Weights of a small GPT-style language model, trained from scratch on English Wikipedia: width 896, MLP 3584 tanh GELU.
Each number is 500 + 50 x the weight over the matrix's rms, rounded and kept within 0 to 999. Layers, rows and columns count from 0. Numbers have three digits each.

# layer 3 attention key, 896x896, rms 0.0547, rows 499-576, columns 480-511
496528453403467474541560459502544382484488565473515429446447475469524545513453445560521445517487
528500533551417474480515516554492514447540539465506484574568523484497461509499507544500516541589
491502488435538463423533519517559439551600538471451477599597530490452504504447575463487524558538
456552507574457530543574526463487546398473516501551463526492553455524517477434503542507507636558
490574491489505497425437545520540497521503478497483564612631508608477522501555480422480417546461
437475484440499373435477477463506581503626410460455464478529466531430470419492485469472551525509
565412508541494469442532469546551458570422560384498460432517409407536532548441563534482469451395
522555508446490425502586511516500517443585576502451476607486440480465539559506523551562511521442
595445492452551507495540548494500497361546457484581581452543561437560496523556500519467551590501
430538428502503419532441492514503434510447410473569460412491477375516497487445568568419523565515
485437500535493452492458521495524515442487487560544484499457533543533510558520429512522528541455
484525508615492486520415451459502387462615528512511518474502590466536417516498543479431530461482
443569477456542486532514446565547460503505547517508413483510433599491527537497488535615489414501
549495455439460447561439538538440499417469547491523591543528528514463526576410495481450561520632
504588533511532413547446517549492508522427448459529568443498534561394561554538509568558563446537
488475487513465569455454498513515426404490550517555558516558593494594487513556495417562570481444
552461556546531433478546452484485497559401558577418521550476627443519462613522406477524541528515
448527480529627504525448561506485528556482460541534479575623450448451504462487472495518460559516
477387510413587445467542563655562563494331514559528388524452516479571517607532438485512530523412
514502498485444635567354526589588509536458503495524492488589509520494510452514506367412415573477
475457478402517491381494541576432498478521607479502421520455489513418605591505381546466589524538
492483494483509451517505503540467472436515538528585479438558546507492617383488460394497607409546
464554512484500399567628473422431487466511504434523565472509541486380486580461505549501584467564
499476403570600472520429479476573416576496547505586510510425423473592463557436477539474524531531
523496491578535605574487497588517477503501438531601422497409436522500507523520514598509494465425
509461519463496545451499425438490501390529473482439505564504373439543478534478462449366613419524
479456535494529526584494482430505512561557514566442491465559467463453524590470468546585400441470
576635523485478537544509522508500495483468432487421511473590510551406474564499503427485494462474
496494538480436520473486507464479528522444504558556619503528577523545466428485455524495495523495
426456452429507506508433514521526489551578568581375495499514485574459553490461554527503520489479
535525484521573533585538412436504422567454490458418596539423527465458435498556588515433438570432
548464592519474520475449505487539516520606431529423512438585506469487502491579544590425501535441
455505594451546432531498448475509512567397513572483470530525522485411468461461585477469582480450
562493538513525412452583477570477541550376527506556496508475508568460561413483429537507478397524
501474551415477483489548488506529410468530478465488463491391542449488473467497366544522493546563
447504418500607395505512480457477507494545614515527477469550494438501427513499446544458491513523
409484484518450471519510629524455538469476484498534649520536533533504447570389469495546476423498
539526531378486512572436559425565494438459411481583473616548517576504602366541487506486465610533
486486566456489467492454466484529401573467459536443525510486524512526480510463552453445433486510
433543485465402414534518553491466503529614481525565510515470503464473506504501507481424498565545
523535525487437537509361548525415453490431475477623537418554520422460460522483521445508508476567
477560538444526519470477466479539568458482502484489455555459429507566602416596575520537480526498
478453548443565477465526525543468542584506461541522509583513512523448422426481515526530569438489
515428473458552494468487548561503531517527505530695485438389496482553457570529568496540484540599
589531549413440524536456565444529505406554483432550555515494548507443481502446458500451458443542
554532514555625565413460581519452535543499467459516505524473534531490369468440532474443537476457
559600525427494507433546517589504585334552440504450537511492572450460453519540517478501588575439
531520512452490495582464571517425490522492487482360437376582539525598486487500512524658470480511
504507507424484492469532460530496554490469607448545552634473529454496450531510506475463491439404
529468491348483479516466488435410508464526539447524559486455495666455531455483492504536446460548
564503491510380480542455469461498430456402508441476518468502476474543468442434453526519472444502
531440506481486548396521544504491404538434507425405541517504598455481461557487471537494487457461
533436438435504576445475481476548366543518583557539527568460467464478426567468536580521441491505
532534511482488627560559447478531450554484588545577464637416443509527515449539473555496479530415
450498475544473460446545424541503455465496546442498571560478558530501485514459430483449533425499
534460462479458538463430530478462596584577527465448453446506459623512460418543588540537425445438
488485438492509401426548495466574575477467551534537506512527487421520565412338558502485444524532
460456397548506477471423519480461423534469484422557395509422563514478513507504492466442515477504
416481480530456561457466422487557433506454391376516597526496409474516531470521486363494386498476
550504498460525548563498545508460508481567521602395542469478479515465439522492531530448515541546
550493470372556445496405565465471508411527479539409399563447503583470547491531502530592529507504
542409602498401515481517454541438541425509603530582575525469487440474589489545549493505474527518
560449507517466523491528572543480469563544519497507523525567540559572458589631440527496532478408
503375443549542496527561415341513552440457517509486550563497473524557403537396553487476551522602
539462536444453526497591528530476467446456499540545441505574516474488493471520480463455577570450
447499460565536506411415538609526562493462481421518457579540479505452536497457498502563468539464
476541505542435626444549492570469541479501605428531449506529444513419595512404461488518519512433
615469633526435558446529507474465483509445456517428459563546516484367451551510509382492527508561
489598561534569411571515474486548478404481488440453540417528453464493554590479458448507502576553
498558430411480469562467467603474463516474504471439438498573444520470521511447470445498501515520
472548598555464455445422558550527501530508568410566508528512474559478496510601453562483425436449
538518479410510410578572507465513500540479500467532536512504467435417552520477506468575477554513
482493499533478580520482482426513477515540504468520461413449512528466469534465454445573511595607
469387491444495508503494510377612480580572523644594572513487538450450519554411476527462523544556
465507482483453512472558527557527530602492450604527493490498487491555434491474513477521556515503
498557535470392533431449546514492444466455542486496478530532394640515541492509411528509528478515
579457477485506519582478541542465524492527473483517548459555540488530524508453459563556466508445
517488464395522530483391471575471566579547514595531469498448508484545467536492491482543442433498
# layer 3 attention query, 896x896, rms 0.0557, rows 500-576, columns 480-511
613515435493439438482585554487521421488593449546486612547449463555471517519457495510551514569534
405466480531579559535484532602525441444559409495498508530520551517485532467505465517519507557457
532479570424543490476453417538415486464556542506498462503507533470490530508470494431513507581436
459559564638490564498514508487414528503531506571500470451521470554510448451580591569506515432533
543500474508499493420577575558432542474452419476451521471529478480398478434554534491453488452507
505496465531468462472547562502462429510492522471447534563561500532486428458510523420552557550471
561432579484511462529385508464517459443556466419610565483501440543514508539505471483569443430466
432526541566456455528425469364471536520501440492483581464501469490445547435474553461462488409488
461545470610481550479395466426520473448490559472465492474430423501519475495501542469578561440421
588425492500550474520535481502469631565515559543417486461461501489508452496474458476527591550456
448546494574496401514544421516449465501534453531541493518467546580536538553527551478498514492487
520488399552441453434476459451514521492547535455465484454468475512453549543466495508595486448548
487466502490466492466505426527476477445474473467535524541520466521555503491497483455475516564487
527463529477517506497471565520480531526568497495517544508510486545541548498471498484501504564583
523482478594483546529428488574528566461471529499510547449504469536589478545397549477517567478524
453503446545558519486580524599531655508458511473526459532492508432535614535415465552528515423461
492510537480473407513519440496480505487437426493432489509468525498413488478469469510514358500470
491564562483550520507496550517497460533503603494534454409520570518506450586561446510538515429489
492517508495513460495540490590477514422482523422466445453577469497399558491460473442481475494435
565446519443485404469541421458560549549534564493578597590502511567438555594437437524504433517434
557498549432494493541402499500436556456520405498529595543402551491515614441423437507618490509623
484476485495542531459458501539506491497448480455471452576517603481525538422441518478467404451563
490503521405443504434561391430531459490504392448523573489533539577446516480529464460525501472503
526614550465547487547514483514430472382591473540483464512622685458506478538525504519538549492497
511466493494509482457589483376466480463527456492559647484464530491478530519524464433513615494504
522497499516549573475517567511479535487496493455451452609504603545559552553454466509470463488546
459441495515503493489506433436519600560496562496582456525517524571492514594459605468526522592514
333495458437515547415610494523494506471512459436508551531409517471406573542449524549572531473474
423385447491486503547464536605566448475475531428458485525525407462484543472502518515445590439433
547501520540523400446521451540438463514446499480434510511409484467483487425484484601469522500485
426451520575586495425507460542520530480517417438545506537454532543475564488516480538515420539534
479521482493461577467443553514534456528552552542408488447488539505525479526539522566526543474447
448597570524510512445574493526514473510523615508562473436526501512444513450428588455494623482488
474550495604545495573545466448497486475544473530470561494494494446501477539444564482570557543427
470491557535385494412508510495550516521467427483465533464490406430473448484444493506480445541428
505531516537466428459501574517484523469506440442497513486459569475514501478448585424444490417435
576425524586546487571441566565507457538483420456491477530542395530529501463508461450405484552497
508465441553496563510451624589585515528525508501495508469599401538413494472463511547477521496535
572526547446437495524345553531454482485451511472522556452495465519444495414535497507502444492518
466477391555619448492409551556491511510540531545458553585516460480496548524456470467513435513495
471565453505545542493525529540439529532496542491475565330512530531505516436533562564504520556523
433513468485490455458580483502551507500521492506495441496456475452477406504558542481444508424387
511399457546567503508480488602514382464541442464451417456419531464588466492473479526478476498447
454420570500513531567423454417529398564514532500536565350493516482434584561489490515511451503527
517439642444596484496460510403503421536448490511438531448525463484524489452549501518445493578437
526487535553513485435468528499474565304544469611539543593382522524485503484461469549469428500520
490408465547565519535416561573517485395500450444511581494473501573472533527540454512471476441477
415557491487550527528489426591554600467424506463480517480522488475519504560440503393559527584538
416561459481591492481543599476536441430418489502470586459561551437463493505480440483463525496491
400501445464542532464511469459536497467484464539572541493455506476484534481445490557524520530551
492475570540541527497558483549551409515495461579456477552448522473437565558422548520494468597531
450526540556445490553567496525393469515508491483485531558511414529614579510520454529485507615461
474569579474493518470482558443561442573548679478526552492537552601452543460564502475560530485540
468498509456480487563514568500468491520465526562429454550459403545549582520476497531485435495545
463428533505515457432560495435579457502578496567533599420406438415420534508476437522424609459509
589485530563458396548523493510604489439594562547458491419475506436474506445503544489516502486424
585595507453513524535398634590508495519470524576426503430652389526596546416556558520596474410443
606407507478482531540421532495526612605450472586522476532481471498438561536494515500585466491519
447552588454456498403515509415414421494457462518529457500413438483491497578495494486453501489468
481582515566437498487490627521548498566503534509502479513582474523476440421513489504497501511447
479500454607449430503529466463505381529536483433469531418495493562477544523478606486564581483520
516532527477542454549658509484433468488599523480465495502494510421476478567472472512535543562517
522463497502457365528520475557485532547486496529562574451542516511545478554469481358472446438492
549551550467487522442536564559497527508541579541505522554604575476517467493549502498581533484524
507477547394531482578500503464430458451586499518484473505512573611539515432532479484497512424421
550374434529411529487530518510517526420535539497500584411528527535502514497420611406555520403533
374610394464506375588526589389500485537597575569580537426444528499471561533496530520599519564529
544492476489500493530545532602486506525495517505607498504522523517486466500563447540431403498374
483543530460566523506560443444570507465422447481495458461524441459531424583625523517578473538410
447509451470529519511478561499456505510467512564562475509461355569468545481380408517549571460478
437507523587546476479442509458512500491533458355522508439523487458443543503563531513499438450557
455455526550569483505481528531569413456566452569549518459444447553526442551497430506513546563618
473628524437517421559507543535402513539519521457540535431510532620511451427483503503494562463506
542465518488464533483519519521516494468516492473505448495518491564489555516510517505486525529452
467491486468557503507547624577495560436482434400477480531568456430487447478583489498557497514547
470426466427507421490530502586497482488455465552618464526433618467496493522518422509467409461499
478553501513564515444525523528496477529526472503518493426473538531469566488469508512510481447433
# layer 3 attention value, 896x896, rms 0.0483, rows 448-575, columns 480-511
478546496567511477415550529464465546558416530562511378609471504462595536424494450474537539413479
601510530476543543433469512475555489486500576453545487450609466634547513549564458561546513486567
563476480445545461422427444477530570498610516490462542453518515494455557508530471472477471432457
528499593502525601465504423487530449531615481438510538500467507454496444541486514508463408495417
402395513588479513527477494434600471515488459529477542547483456511581496512511532489472482484469
415509491513482506339461490536494492401614476461462447521562426571580571459467491507553429438476
425475479440515482611495493475446552495457597548534412507423577462551452473490509547573571456462
392511429479550499483514478578422541585461534439434508551454538465414417561473391534510595398489
476487511469476437580505505437532568474524495479484538425472487559447442497425435568464618538592
573501393447496523504485466548526500546586528463476466487539476512493461491528533475439520523484
540454534538516535498423578552499473471543578354520552518496397492589439498435512458540561518500
527518575527462427432520457477468534450476522540433461523598453483452444510462501517493501563487
547494532498498515535549490479489482515463586499459491492528556485520446422489523484499462508475
574522545459445447551479562493478544587496567499490470497488487507524606515534602491486496472493
429437556525397522588415473448492509441486457550527497537512500465441560522524508512468478481487
534450527533567492476472473429578472543429520489538504494531463575590578513512548523456517467532
410511495576506515530529523468464564480510418565561487460547446521368519557531460429478580447446
465531397464497511489522498491532523499489559531469500533508524522529461507463494446476538459512
579523471430523451449502498415528533554506503466523475470436473494562472431586504548566528427521
430526487462483504458465451420501488535396466606535467558528567498534462481510417534534554466506
512559512475504500471532534472577516451459483569420531493539584555520439439564522515529448549555
532551609450489529535469562550465484517546478394451494502501541486549460543605516426507499477420
551554538534486492503458589487540535447481465544572478514571546448482589506537507517562536556556
496507423559569511442543535583427447441532528418490386400507517433412540559527475519518626493441
528556354489463466506505473492437467526392542441474503508544343570537374509468475543516509501556
538492487453458520483477525451515520504474571426454452382467445446525419496470549385486497451542
532504520475550521464548557460658573536494538431451527522470413501433382564402563425494447489398
479450475392411508462551431554530506478616519499467494511420526457503466519436417582563466479494
446515504462455496518502528492458466551528439587530530484458577511460477503458436428443446420513
468470472530454411582568565573543598484457568497443533525541433474564546582511451522527517490622
481534532416574511502467499575535472415478399575520480467495541509507515568473420454475518408544
572488477565542583433471537486452495453523472392518500459384452471488516591481543499534463482505
575498472597506438512489573599466481513513497440418482576552501529447432491496473610426568482519
449511382462527506534495503563550481557583550583486532418450545542470549564451486527548547489511
451507447405504574422508495418468379474447480457519470499526465569591468436478496567453563492564
496518500507491534450534530467535477457517479380522515475519507558453438564528559473536584525443
548527482466420519465469390520492542481487480589454533577477480455528437569512484571456489458401
499496512501458573414421500485526482482527538536571588531563545580578501531485540485423488565517
519537560520569473470507479568547351538488407470433527457437541466554479557613485398499454462422
574596512365549544457476507533530471528485522597445536461409605571559503478516493466554497447505
526466490473496590403567496604556484535521496485386482545478426517522443552528488540505454591368
515534430531496512564489527453599594414446564538408548508584364540548366546473511578455414485575
489459538489515397488429465536462483470461524510519469482518471406518541494499460450484462461479
599518407558412494489500472483513454479549481355404486529472567505526415538503514600545482487465
402402542463559465536509600547587528538534530460564482427535379549574569461482516512557468488539
538491477536427485538510479561477590479381505602531563523532541484501481576478448420483438519476
621507511480496463519528447505534520445474532471481475428477457524449514516525602565386513513496
448506523570430470485502538489439487561370419609486511517468593511344464465490482432463511460511
485470505475459442557438600513542501520461426538453550545485416484491555483458505466521607543524
514476468459433514564480502410336470571492485645579529562518478462479504477545483451502502452567
575538512481470530458564387551622482412509504539406463504558558491515512541500512528578520490510
504582478435469498398442478438472492556492507556548514457485459429559449425540575561584512518538
514484341562505494489555498418434541521499498403499377518591547463549402511483441457523515491534
496495423548547433390515544581583518412505467487514503361500458496438551562453523406510579583638
532605539615522460458533464512573490460559540379464502420392406493406505471494467466476470541523
548508504547493499630536482486509530482528542485439590382509299510509542486510482512464518502529
495503482577434547483532430398430565446491490408549530518518493515494435522540486567509439533476
539443552428493501540486437545464527509559511464521480505530477503556477554419481432541452524438
519473514479479554528481583486437565491455474555522571461450480510482555570534570467539533572491
463415534584487499489492460478519513458543500424495515503523528543481468451553424487498570423447
576446542566493515543528566527518562497599478458518420508518520437422397490489524503473537471468
510452541533516559471515492490611482482626550461497443506480564466464466558565534484509525516487
414480533538500486362624486526598522391495513382450480460534336564487537479529441447465407540451
533484447504459491475467432538545512468612529471539454495515562464467566503523523541421445465546
485521544585514523447584456496469613553504433584454584557500482478507540497549614534426506502442
498534580489457481405456442494459439458592510487499492410548598555511428507396445485504505442555
556514590510490449522601561543475503427459498394551515506521535587490471504451533507529604459550
468445544549548473417497427608484490630417459536539510533544441602557548544502568565479460465481
557452497562498496457509511499459508500468496526487473561573495625419493556418487418521464500513
481562485641485509498590540469506547538412522616514503578584565387463491645497507445468460477570
484576538496460576437482561517475517593485325529507499461532436459410407446571499594504495480531
473393521529444500496517479439443536471427471531448502595491458497620568536532525539499510525625
584466574475447577457469566509532447509466569472576428529515452577499479494592522484490579455492
525403536499494479469499509437589515425456501482424603448435543480419465487610484436439469497478
579524472458442472471543432471469545590517500498457498490428558514490395537516495470510510490436
473509470574495526520691500546514491580452471371497497575485441440610525565423519456536428494550
523521473539395468531514576400474395583467451587533467406472455497456481471521480467451466513516
452534433529480497512420559490464506483478559602545482415552596478507540422515495536574470579448
459429522529538481538536419554481461486477522448486468467463482432486470591415454475498534479580
474441542488540532513523452498516486464511547535578556427566455462469549499516480505457489489550
536493502485485480574540515494490378539427508440506524533531516471471429416458506566426474575425
511543427474491481481485445495424497482489409563496503575412531457492556442510560486451532458509
552487470537453441531451487529554420482428505441462503586473473448598470529507377525486537577542
464457530415474553445496544552454411599512459506559478449500430435427514450523449510413487468518
575526508646460446526517409493440455547470431484494585426533505535528486530457547547514461498513
477515453527415434573565426556548421530474550480476378440480586494426499536474415446461426452527
513538428569464531541526516434471567447494446536539503458570561455555455438476543480460519472486
527540587492492600537513441481540529492459462448561552604412432555446570570616517498526464478569
456440530513546539525593523482512488541629573551622450447508477448489487465504544476506487526405
517474517551457451438495534573543485565443493560425355491459480427539500490514485556501443491503
543499465483536447517469444403517473411479507664419472531414553563613478541542478482515570466542
409457493515466424508444654523485496445528528599516567549457470521476465469462534536443518440431
469511580480591509517562471529500435488509430574624570474506469463551465440573455438545536526499
507513554629497495590508361519520500582533464540526481411522469465429508460512553489443494460405
454525512482538546476472513621489554515538440584485531433505483539562465525538471518559625365517
422577457564468415604517391512404581408542547465503572541486564412510417539495500445531459492531
414423509501504452537451450481487497525571514488554509456434438438425476486536512565573502529499
499463491487546532560504515501540517505539522467513542501474401529456507535501569460456549432568
500455418468447447518487517509505521599409484540514545414533482536469630409544471546524540456553
540497456489512572535574529564581432522567516487472487562505458486405455468591476472546436485517
560583432512531543494598407603480538478609621481578488493485417513488468517361500409546400501481
552461578580460512545447527505433454508477512556418507551552598485479398480509447548476438575453
489565516531452526535554463543588420415577458481446485457526465436430589558487437457678437485455
530500491481384448575523552572463537361451486521508573480481537531458561503531438486513523432544
489509567446457586530543434546522526498504512477526478455434440532497610550519534519493507512528
464531465569487469497433507489426518555377526618554406613469515507426467433512484577475407505457
494432455491539380494385503527512468449503548466544544488528349480528491445534461470499609507454
539414524593483547566522485472494522501452476505569585467550426407512516492458481473496566538558
449460493525478472576490523521515558569555635415402389507377439531490601465493459461438411398566
475588456409471549505455458499604582503488491499473500549452412440445474469450547413462528412477
507409478481491468504448470472586475396434518491572474502465459505540522558462449463440513498463
618504431503460371457497433426571579504532485489473567489380547454489523541474425532447445582473
521546479543449476502431415490573514461411479564491527402467542505497566507471502562475449440464
543532494558474549443475476463550436571435487518451566484477518582561497496572474595467560592550
450466488545484534484580470479434458507526526504534521450509473508501455441485462489499493452493
522535516505509461467547357580461535531419470571418457491509510561423442484559450488456507478560
511424533402479430575517420530570533464495491395629401461551500637545553560539539543421504425454
459398557465501542447556504618521420486497558434477475490562449491548451425403465485496420563498
518521459414468557406575496522481525454549596471469488531468472475501397520495503626498538412341
599494564463532481489521549512545515445579551483520401503461593528466518507474537496511528504460
463567500495508538536470483492566466484491500523571554468552494599577550447540479399447456469563
498430549474459525505476421564470461486384455505498518531515469511541555474455470458478428560398
561610549446477609535468517481444476394573440471471529534501499404590423445502519406472480518473
555569467415521412480544442479509564508406455461460453465506608416408515458364406468493491535521
447558594475448504508503455488489447542530413437520446436523489469519504489470523437469491549466
446591477529486516529568469420605463529571474479466469528456478476488513489472483543537508436415
474496609445522543448558420519529421455475484585501516562516542600424474520462448409512539454448
492481456419544455501527500536547534442472522439469536509499433398487620547546501518538496579543
# layer 3 attention output (transposed), 896x896, rms 0.0638, rows 448-575, columns 480-511
537512456490548536635476457535528491487457484524457571484532442592526455535505499540554506527475
530536485551553508475561446538492442492467450542431498544492473502477522494504541562403469520523
464499520547550511466511597471500475496464478455409494509489421503500487452471460476568526506555
518481496518527388486450448434570503515447563479382433607508451551458585459523508489545542483505
485482452416498572441618466560531482529501583486518430461519514429462527483433514555444436534500
576553564420509438537565447513440548597413520449561610465490399575509476516520503616479524507506
560475511491477558530512560484481538453479428550531524488511433477460577544427447521575405493509
522487474461418481489592545508587517438484505534492441466516450516440529491464573491443503538532
526490487521520485460539434503444482531555412487584518507494524429468453505483524459474463410480
452586541489549541600578592469505572446454437517488536547412453431621568532504600513490523463473
523536515506509564488608500550493541506531430463479475539527446511495521495495484445381480429524
443554476470485495500492524584473401523474497518511495520471514458556549454522640491428526471558
457461526506396561428476592394567549507486430486373520536506447483430507530507456565495509534569
412485470511550497557385649512498449493595469541545485503545403484476506560505493566561370468487
496468535501531477410498546580541489461497571423446517471582435568534516403512461490503531471429
492497424542543499479464536584429552541458500498500445438435558469514540526428473425494507522487
532491429529562558506383540562572488470533499528484503485482543527455474490449480554500508453571
440477565542503483473458547418458424499520423485492533456479422521552540548449587539596528438533
415446400510505446506476546548531514440494503484425544534507537506413525412496460473476443488441
556472474473503580519538504577505586502462520462564553466522508526517509489469505417508530483464
477484442448525483516527489501523509555561545477569447525451476483488520500431475540438531533553
609414465465549507462512401467448518394400442550488447535572467573551472552461538554450483590604
490520476465484505520468489511478488472493485526476541507618456476573489481465504550429539415398
593524473462464575574448532484564545555525557495529549574523489560572482495454462500504476480483
577437456516393453547495491467505587488520561530610494458472574482446586452514535457523488460434
500514455514508524506478452515429431458581448584480473539493535484457551530570556504552499554528
494484489447497423506463407512333500452564499472545589433466507434509623427515487523485514534532
530561492519606515485549533460474418506414553426433482546513500500502522500527533578496446514552
473563514566556540458559576427532522459503493335426427466494478512496484489561501443512528592436
570484414492562451411476529487495382466532378560474478563444451576471516423556463488516537547352
592488474509487414454467441554498443505548542480484546509502483547511538531554520456551533522452
390592449471507469558449547489526488516418551549426523559585487496479525477507483432510541395560
477573486543526527480564512387515438505457485468514551548486449435479512447444571393610575432530
515486523508551506506395553474482463408423495568480480519445491557504470531504483496451562466562
586466551507486539425450515524470618502455470535499544517566493529524462550438473452556551486402
511492573540587490501375496527549527520544526486444535496464492467493578443458524537457430458534
533521558516455499579575510489574514601491588530552479496530539544467523464477557474515603529582
562533482508603464499500424414546466527501506532467530450438443483506517490519423466530525566459
488546463450518565534502522544495583520479498547594484579593492575419510548509565551528486512530
486440536529452442626519526481499594517457577422494479543538414502446497511572492476513510550575
448464443504491546523443470543464495491448541495443537459550513601574500471545536538480583399538
455465499572483490479497483548464457535487502422564575500436460402531502418524562523411523536553
589501463536528502516486521471517490548437538568463475552514483526514481537422582446513519546456
551519585469481461548516480557538546528482456576515464473524403504492544568522466484538498481542
614561519388547521519586393461423455465485538637473529482433465437430520529460516547450516493491
471560487450472498486497509457511434442526428461361463566391538464530461413546476560481535502480
474468550515582509499462505437432441486487468577459534456473551459595488552477500527535498503474
449507453481572518487397487500539529465486564486567531478554469490526551471514465436442583538443
537456466507444532503462485500426438485504491529417504476515547550544577539486408537485431509537
494490554495580537468541410464518499523521494610576482455445564581608529574538504535513526471466
476455497496505450449501430495500525597494561434597446529549549587445471525543500539461493471509
467483520487504549540543521462515473513505481469561507527527572549490563460490462457475487480436
437483548467578499486585533543543509532430536469578538545414541449501535473535500540541514517463
439599433504450595534502470423379472567522490541524566533527574576584453508468451575391450479508
452444377409385427531435528494538476542554445485462502523530559554540547479409611488450461456497
526492525542454435523441503516431417492541433477497458533625473472406521431536572427531546505525
554540517482505426440514513486517445506478574464488472479500396482445596452526540466503527464501
488450518477517580371488470406538468498497497468461485468442519505442408479583479585495472446498
552498500568532498569533510457475390550544403449571455473523534538491478397487439442419419510540
626570372516454573507526544536424476481417493567494457490495522502526503503513464503514590606542
492472469636514455585466449485500465413472545412487541457535526487418501456485520448551463495475
472530530474509543548494496474465528518393459422517565442431434556486530550530425461471495539523
535578422487520478583472533535488446448537511462482536530559542464517472534566405531450619524540
429495545441571509470480515398469465521459496513444491517415438467543521554414527512581485429486
534469431482527439555471462465550434518518591492544428497520500505526547535539485522477483427498
526483420581495475565545497455472542549459463506567550579444467509563632542466470514505479499416
444511494559517497538383538492537655570521445523421525447469455456472519555475490436473496578402
556498535465547544470548609449483592458616468493588508472468521330461470537433398452489586512506
511521467408530515529551597497565540524458421439386510486486528417547403487468389507501457427484
584456441415463534447444449469459487521508488361504535471509435605544504407517612523487520588432
568436540447531437557483524487442503501511468470509548533531555592581582563475458537494459506465
552603609515457593541509482478573447478542455442470495443502524472402386487458510521479474490476
421582478452578424459536410457497542567561495513469628500560503533508539489475473550486485491527
620544470508439562484516465443449548530547490592512482544476481439515454502512567600481572485496
444451489486497507464538464450524478474485473551480521480517459545541548298523560515479415564553
459541469546553555476491454570555550514454567584503459383535538504483420549519447484428512503438
551459567439562559537527534508501483502547606472550503511486570529588511490493560572554593437497
473442525496505538518470529599500501530513446529486548442430436512469527524503566550512525438457
515542445420459617423477501532530526544543540526525547452685472452479514450507411551403534449533
485461510621560428417462513541452502411470476447486488476497433499517533456457556487461491523519
486506522533478542527525468524508513516460433496472498497421449571465486446559545439484558491567
519484512523517519537565532484525457520546547538525436523653486512452469550552442481492457486531
546487489443505494486449438484326534517549481613539580522531477591531507452434538528464558569504
503461503635499546469451567491498595446494488393424521539520560523484434477482631519548509533498
445586577480554535489570543517505494527411579502603399581456442499472515455517458370490510417546
555498598496484546427464582548481500508513504485578588423556535501514560481519550553448532481461
500573521495568446566518483552492404466568458447496595491528460498556541432558501443454454461449
495530482434457467525509579488496438474491468668409499433497518479527464485464537453496561470533
539501469436544491474466462518487535504410493443511563579529517530483504501511464469451571469483
512483532524480487488572413424504483466473529517489546491595540585511587541420540480479566426462
530515527514442529501501510530545599479552492436477536475522446464414538520519512491433435465567
536510474462520529522510468485496439460441567490488408494566465577460456547523425535458465498473
488450355489522509519520524548477506511542492556520515521488463474495545480527558581440499462447
500497497461430548439458565509450477473438535547492477501501474474604578558436462433519501487560
590549588426525506597493455529580530512501498482525440500520461488501418507420554498504432501462
526454499453511556424518586387507394435539505530515457448573490486504479450552422533443510483510
510517536450530472452482535515547549532445581514534565506524490576445568525447513471534497513533
515481542538436534420517537517480411504500480512510459505557538432479498487454529503563430551468
501566629503498526459507552545465443390430482445510514566434465455549480555434542491493468535451
492519522451499535454468451452409505544497518501532559458522449546513511553405430445421573464528
526479589454472453500501505469571492561503426491479460457589483521471539518610551485517588545431
409538398505547533522494433469550465533504600453557426548516473517530419420489555522510523446506
505504414440565394478465613524498469528518548464582510497413527468525440481489438585393488546564
470404451472551561485462410476465444575553497535462497495412485558515534528454500501547445426445
461468474519540539517548552581511450545493491463490520481565517416501537433432476579532466483430
561491610524497513456506527470443512471600506426433555454559536543470511549522534411462527541521
576506551433468505524555424454465559510451525493470363456434561494499457485479480456529388471518
486517558477531401494458586469510437499524520484455456535498546490498537489516445558535449508509
561531521459421471520511514560472443442512457566490507521631538463489519463515603518436483465421
515443530503509428461605490475442448454496575525473521468571564528470507492569468568577456624468
472559584538520552420553424547430564574536422523515547415509559438414518506467553511549487444504
480465513507476445432506523520489400487563518489533441403596408535535526516486504436489500470596
507487533487448558476506498535438493506490519378448479389561478557486459448527443484501518450500
406523458435490454499481459481497415564530524477459487470417556469464508574449461489498548525518
567500484498523504557466533513471581582445491433474509497457535484454513518520486500467538554552
491526482394499462497480493518424494504509498454453548569553492465570484503474504514404523588471
478454493634528594436505576521474484458427510595468585364421495526445474439461470441555448510439
485525446530499416481543454412419565502596443626561493525494427446476528520583436504540510479561
497502507494438499551577523478525506602421465450441404478510481546533558425487467476564530545581
402532536465438542512422555528481516571468453491528536535566432468514433443550405580521411515572
596412493444500564571470508483448477523516533487444446590490515447444481570453473561452501594570
551486502498459451433450511414576468511482542554532500563450508389464440509443525473463608427554
405501558542535441538558466448545483602501597532572435455472526508492529569429519501546508536528
507505548471462588470599522590559469448536518526566558476517493503551486537498598431513496465472
502548457507505479591499617537526528516509566536493425524479530491472534547582502583540489483554
507460547438476555580441510517501502482508459469602450479569476473480587426515566583474507534436
500410480469436564561454546450518553565515451429563494514450553567428463507581579539462525494504
463470561570424532460548492480422582565446444439597453473471544528457494498432503564524468465504